config.yaml
hidden_size: 128
rope_fraction: 1.0
attn_scale: 0.177
init_std_o: 0.0
optimizer: "soap_variant"
warmup_steps: 200
schedule: "wsd"
decay_fraction: 0.828
final_lr_fraction: 0.05
batch_tokens: 32768
train_tokens: 144800000
dataset: "wikipedia_en"
Each number is 128 + 24 x the weight over the matrix's rms, rounded and kept within 0 to 255. Layers, rows and columns count from 0. Numbers have three digits each.

# k: layer 4 attention key, 128x128, rms 0.182, rows 72-95, columns 0-127
# q: layer 4 attention query, 128x128, rms 0.172, rows 73-95, columns 0-127
# v: layer 4 attention value, 128x128, rms 0.194, rows 64, columns 0-127
# o: layer 4 attention output (transposed), 128x128, rms 0.172, rows 64, columns 0-127
k72:172111106152175180130096130153074115127128150115113084143166159108126120137102129132136163149128152110107124152118152120154095089134124126100150105107138200129136106155145110149131132152141126143136110136120105125125117115145127107149157164138100130065143132136153167107147100140100131116098153113118139108107132139134147110093165115121107137095148122102140131149098123152116098104126
q73:114137087151118140099105148112155122128112126128115161130144138176151077120136137146160149153145108132106104169134127144159156176134116130116120161132098126121108086157147135130134132138173116146118091113113122111126135115137141119122144133132117136133123122123137128138161148115108127115117102105125132100096086089136148099149109124139146126109137129132114138116144137117138134133128
k73:137166147102132171123148114116114135115140144119094104145097111149133131151093124119146109101132147116118117123111149204111109112139158138099109129100171143149142160102120108133132148084128113146129133133157092096159106126116141132115150119171170136151140137163109130139140147145145142124084136128127127163121128146116141091133167142083100130135090137101141101132135154111127096125148
q74:154110097118164105120128123169142160104167125141147178159142114105117113138107142117092124136107140139115132098118108111131092150100125115118123120145169153060147217115121168101142176130124068147144169172118141126125101116139156103126139124094130103099162122136130133096100126123159128119076126134102193125131128116123121138125171124114126087143112123170122130125116151162113121100093
k74:122132126085121131128141087150140086133153156079115128086168119150164101094142160166146150128163135092147142103149109177120118112081100123075113148090159131116117130125143127139119121115134075117157131139129098182112114144143082124103161119120117151149116125140089138152121132097138133163130123150168107121138190157166096100132136109133124157142162115145133133122120111116117108140125
q75:087140129128101148123106183133119144138080122171091121117128114140148128143129152109152125138103126137132146138113094127103123165171100097119139135124155123165130090145177130111113134157181133117076095149113134135127127134133093122102154137188104162095161104169154171125104082114115102123149124153150090137155127145134088149129117126150135145132143150135136129117094140108163095087127
k75:166108127117146143167070153147117123100186157118113152153145141116096140127139115095124153128096140129091117088098157141144130088129063180164153110105119124138108122134149101141167133180133094118126154117176121166118095127136132117142160148138130120156137103120100095125156089124103083109148179101074175136132148161127146138130113145093102136141159114120166138108107108140157116139132
q76:131095133126143139157101126140078105145117120119109162138080087114126154122095114121124151090090147112171193111103151132153120163136116110098143139093082141157149162123125159153147133145151111126151122117127090149138179118110173125114141163090132153105129144096119116136130105097142143108108158145133156151114110125110106090121159136116125148160098119114113133145117148094119156114086
k76:165145139160099123156141143146141154172126105130166128179099142096164089108126129177120092084114137101169143108127135112138085092148132121160151126105154093151158117143078162140112111110125161139155094127167102129137166115146149122090120097125115145142119173119081087125129110135159152166113097118123139104077146140115168122130153119131108136133138122131174125129122096106150142127093
q77:135119118143124077124116146162095137137116125108127146123137089149149125141125103143125128156120114130154114124135143127158120102114133141117109170139113140147142089074080126139145131127141145144154133096166092120129107152131105126131120106099113138100156122135102124137111116148159146144108100123121135130145120119113102130147132121106123140115184117122125147110105121148145088126155
k77:132142137141135120179163101109147098143124105089163133158154153135124123137163143128112163107179165102113114105152091094119136131128105167093116110096078119125131125148111127125146091132120111117143100070143110137106128156095116130146129117134129137115131124119128112135132144151097172126135132125118119125093149107116124146095097128186130107086130107150131116127159163144133116136148
q78:130140124114084098119144098138146135151192113136127167113134128137130103148136136141151122189089114137153128159142139189162116117153152121115115138165142125126113128086108143126150127113147109130134145111125105109152151127068134152126111125083103107138130155115104128155191116136107155119120109119126166112133109112132160118126122146131156144107149103134094121112148132133152136125137
k78:113137114098087106108134103118179140120134126120165131089102096111149126132161161126123092108118146134138117121103098146085131135137153106118075077150137105118123150081120112135123114105141108107129141133133111115130148131135107108156056152104188113134102132139115154160110143117072119136106105130143154158167104122132102133127108120142130149087118124102117092129163172092081144181146
q79:164126098134148146106142192131143133117147114147125131114134124139067152132126145137150144112141128193146148143108099133075123100137142107139113115111122138122108103106093149112143123135159134116111155107127100124153078133099101130097109121112130113136135119141100136102122160128097125152133134106150112147131133102125099133155110078136141142094131114128124149169131104139109121145143
k79:132108125144131160142161130137130140179134175159117149120156124115130148102106103143106150129141122117071118152111110131158106158094146145143164177137118143121122123097126132116148099127122097146131106119140110157127129169105090115115100136110105137086120136096136096138130162123147163095113071137116168153162141170130116134118135095120095173165189144155124080091139090124114160125121
q80:117112137101158114141116111112096106156152122133160075143171119142140156138128123124128119164138132118132145129137110107087103103164142140131100134123193140115130121154146150117155113133115161172107124108106158101112143145148120105163149099169108109150144103124150132097158110131130116138153137137094128126133133151193132185137102106138135090129146149072173122122111141154155116135119
k80:111100109122151120126087140097138098145074135129119143126125085096127139163129128154119170125088125117133126157125089156154127097147119105139141112123091137133139133153164121093125095099083150141099108093097143084100125139140082135125097130102108151142170152137118129154124105115131169143161179099123131128116145080122139147137111095103140166104154137167129111111095136145130107129122
q81:096095094112114133152126148124098104133149109157127162096135133142128091142102118117143122132111112121124134126155131144093197136115160099145104153146134108115077117110125162127162098139129134117125160120113128153121135141102132131130108133145143163133136142126090103145136122121158122130107099138171129154143122098146119115120153112099142106116121153082163148160121154108112138153108
k81:097144151106136151092112119105112165097107152128161147152113127136159071136130147172139117125140101144129128142126101104165098093141149130139116148123118125088147101102089086133115104120195137111144150156114137125118123134163131144097098086110115128141114167145119118097122104137135114091136084116153155134144105121128165107114152119129156111156143112104086162133079111093186103177095
q82:141149158134110128159173100133109152126113106104123159101133129160114133155141113139111102142132121107092130094127144128147103088107092124129118108106166151143147142089111146119113132160128135112131142128114142114129128150144145140161169155138123124092125139145148125128122127106154124145123090152113108124130120121115097141124156093153108134146121153143124142116148149110144124149114
k82:134135111130129143142140179103159117130121123113141103158109106146147146112153133074120146123082122123114122105134161105136119147140130094123143115150165119096134182140114125064145183168125128103147139112132132109133137108140129099124152145114175125130169139119165114123120146108125129098102154135094137126098127137111076142106108117111116115137154114148133116141153099147105128116133
q83:087107145149151149102096111089141115148149134145101090134102151083134155139114107126095093109108132107123144141116170100107121118109159140104125121134159133153130121135119148106087149114146131111119108142138093109135114145146116125124133149163127154133114127105136137112110156143124121123126148143132131116133166120084129145145087170134164126148115139146128086124115131137160113189103
k83:148125126131104144119134161138127130090143138101091168130130137174133158105084173104144104132130104149097129155167115138110101152122120125171082104098111095156121161128185133121094111163120176143146147093100114098120069082154108165130120137127138109126140149125132111152141081121072111132112096134114132138086116105116201135159159114123199131137131126148079131106089089124085135113119
q84:147154118153140153105128148134117143124133127112143160145118136170090135143144117120128108144139117170143101155065141159137119144151140095160114110098099136099117141116143099144165107120099169153139126110090125111109152118144145134132117095138135113140115123154113146142169139136099109129129148104112168113159090150171111117135141133113123148130118134086114165131123132106108109104150
k84:153147154124115158087145123102115125116177138091134110084104155137096137145094122091178115105110126139123137154159137100183126134159107099073099130171100143109104147145081091094107125102165079150129156172119117112156161118106097172133138112168180145147135087162083152132123143132136157116099115136149163127140116068131147112141111148058174117135089091113079094090123136168147125144129
q85:127107137122100124106118102106155111135134155129171139107068128161128150125162112153160111137118150087131157153142146145151102156147138100108069144098157148098137143138140156132140146085111121161155127121153158092155106116159172136134137118084148127150100130107130124148159147114119124125103115113130148153142124130128133098159137166135119106114123097125123130151119105092064115123124
k85:142111106152111131134131111156100100113133144095089147143159113102136132109161130123105123136107131098098120122097147149128107095120102143085180121105126132137159143110108137138109098157154146140157110113163164135126155155129157096113154114136097144095126155121113109147103132150133130172170149133142116110135140164124136176112138130160140119106169117150134112108091148118132082119126
q86:107111119145131133148123092135186152097143119101147189101135156120112102141151124161134145097149141153132127140140131132154110084135111119081141146121100118119119176126138120167144135119135167175137203150148131135143175141102098125073154145092148159142132121116100138115149129123143101137102119137146130168123123111112144093151152115144131156093150136142084120104156142172123152159167
k86:175157133166170121129111088092099093145174139128128125134056128109186115087135175108118118165156128168130105128091126134103107123114124117158119121186151141136150145134133114158143154144119118114162109123115139130089116110168094170171101142136164142127149122123147136123105144166137133129140111127136129133158121107142118129111114131130162140157131140109142107162107065126111079156106
q87:106123105141134146159121125144110134128155149118150162115113166131117125132139123120130102150155124159108105178113095099117150086155122101127121120109147166153101098121171109136068124140106151131128103132089099146136103165140162111121153128116126134148146119132106106142135132119134127121121125147089121136144088135145134157165138121103148110116139115115133081124106137127119101130116
k87:103106104130140128113140134126143120130121110128121128140155112168095141154155118148148150105151143118117111109122111173143100097162129135130124145158134109102094134139087145101152107162107099163129103107147120155098077147114151123139101124138112126119125113107143107123150160155179187159151150125089115113143110125122085122132120115140146148112117153147145169164105155126126135110148
q88:142143133157144146136105128071148088132119147126125134097091191127192121128101109136141093120108104167093123172106142140135124115179152116158128130122146121122093088146129154169122104134151152141124130143168145115137165123141148138144141130156117101129089147142131137176161142149136127092124132150146169115107136139095129149162143143140151080096139118089103115137143134094149125158159
k88:155123087139120083152116158139150140126120110158126136149117149134136125125158156139097158115091109095108141137150113109110152110121115129172133152111111141114110115134163090117069145166134115094130129128124117139074122155150130129104180147110126152130159131119127129126101100103111135163172147141102093153110125107127115167121087127126120141156159154123146153168085158145126134119120
q89:103122136108132157105123117133143164151103115119157123164112109106115125092133098130111138128128097159124127128112156112085131117110138129154142102127150128130091118118165123088124137175092152155135129125120167106098125144100118125125094131182089126141145094137142115098142109145090093119129149133120136111146133117117129148162160111158118150150114113173131128120120099151111154121157
k89:144125081157135105124109150168131112194104136112131120082194109123108150107147093146100163134107141138157143128092085134117100093117138136125164149151125142131137122151153120134133109133138126152130111081108097163106114142160127115130145108088104129115118128175160158129123125084140118164167164106089106158081116127138087133125104148114126121124149121113169114166145098142137117131086
q90:136149095139146073128095099112098155122150152098152118150149109108165109132129157128138071105135130112072120124120121113135115124146143081127110144174145155097138129138137141125108122108099119089134140140130115126112119119180122166118123131105134112116150156131143116098137093142100139111133135139125127099154120129096144121181081145110149145145140112104093118135112110134146116156110
k90:131112074131155155191136096138151133132114103129152130123168126128112149165166145157115205107139101108130119120128088119091136098105112154111128143116145101159070138101114120140111107159117119074132127141139139160141132142118117111136100109112103098146100128121152144105109130126108117157130144133097076095155162121105109130117158128133098115124114098173104114152120120157127119107165
q91:154087120127153114155135127142119120124119112129133138119118129102128149105107113079114145145120179099107163111161127130163107123133139146194112126138135171131160170117108122106164144073092134131099126108135123148120162125135111151153113135104127114123133141101111124135121121118117123164120119114070141141146108157130118103145145104111101103134112092150123104134108147120132153128146
k91:125148127107125129098165117138132112142126161147116121096124110070138144100152135127109087140116142109126107138105111159071105140144127127121138151129124128107091126150152156121087134136111088196175129138121148107122155118129145095117106100140105110120116179121123088159112107128148111110125124117104113129126159089114172126141154167160146144141109126112099131120149130107119161131132
q92:130128104109110163171118147149097148160125135173125108124154156109111136167144133136125112147134102168140143072086116141095131141157076097123149099143134137126121113089116111101134093141096162119118130109098136154128133153131142127134111094129105096085106113130132119130101147098111105113143141132199143133086108111107084169102095089104122124111158121130124114193143158116153101141158
k92:107129088104105105095128154129140169104145138123128100126108132177127138141086097140113101122142102170122108151148124139134105170127068082111143124186112120120154119122167109099120115133170109104119120167111105104141133142152159170179117134131162153165128148098080110172131149122132110134094076122121105114132093132132144108135159132108153110170138113105134133125132118137144156085130
q93:132102129121127152111162109145148128133168135138157135089119148139092152129159129132104070077168110135134116108110144169165114145146128146115119166113134155129106123151116131161130144140124147167115146159090118133144142163123162137159128119103124119117105109119113134114115128117166117110077087115098138105078096123175145152119138149140088120161159100113112134085129093173106129163062
k93:152101147145146097140136133101109154133114157090118106117114142163175104152141108131141119150151166134165126138093134106162106135095125067132121091173137140162135155125114079143145176112159092143129168136103133135146128158115115134147141119135159122107136164135109186170133098124161152128060171135143183106116149122094137144115123106127154170139136111128156102094115121120076096152111
q94:172121130117138105104164139118124146111104136140146126139117115113163132121154131106140136154092096111129115107134123153126091125123128109130150160132070109136113123144151156102113142138139141143092065111089096112161140118128134130113163119150139161119141076109158109116079112106140094110112095113125140115152138166139136098117102126138157109112125174189130175131112137140176154158156
k94:130119098146124142149112163144122058129099142124150129160140107157135126121118128088090126142130150146071081137113112119114136157087123146127126087136138110147091065153111126127150114141109109105145138127160112128107099130120134141128155132111109094143133143156118129129128084147123089094104183103142119115130124120165136131096139120160085161141100168103149163108101113116154099131116
q95:140105131103141128149145128124133130121123129145116121131143070126149142112139159121106142118139143183122113112067131107093149118154124114113119150127134129132123175144092124112089157102130110163138151102082101128115100109157173109123125119136145135155144116104147139149110132093133126122143132142086111123148106122124136098147126167121126099125094121169148154123131126134130115132151
k95:142114138144158095132109129136093130094165149164127144151147102145095120150114149129105105159124134148126095105140137117097104109109096145091148166117134162132097150146176164125152112178084134140142127081100106128117119147140120120126139128164155194108148112138098127097155107141127169122142116163179121123111165132139147161135180105112110134120099121094135165119092150128129102154081
v64:155126121106120153129130124120138138167139117120138130118117156089099111122099157139159130143170110159172187112123097115144119161165139139172117155095135124145129146139143139144134159132177112150125135135124128128142119097131146121071112124097114127157136135140127106153138141138136126153115098121132097102073136110133136159137164147145102128122093122116159149086129131114177162099090
o64:114176131126085165123110172126128117140134125140125135110160138135153137135147100102089150125135114118154096163151123128147110155126099128123101118127105150141113101154150127124126123151123101146124150103136131123098116139120078120128150106181138131128120124116142116110139151156137133153124137112156083103108150087149153172140156125143177128129156113089171167148129133107115138086089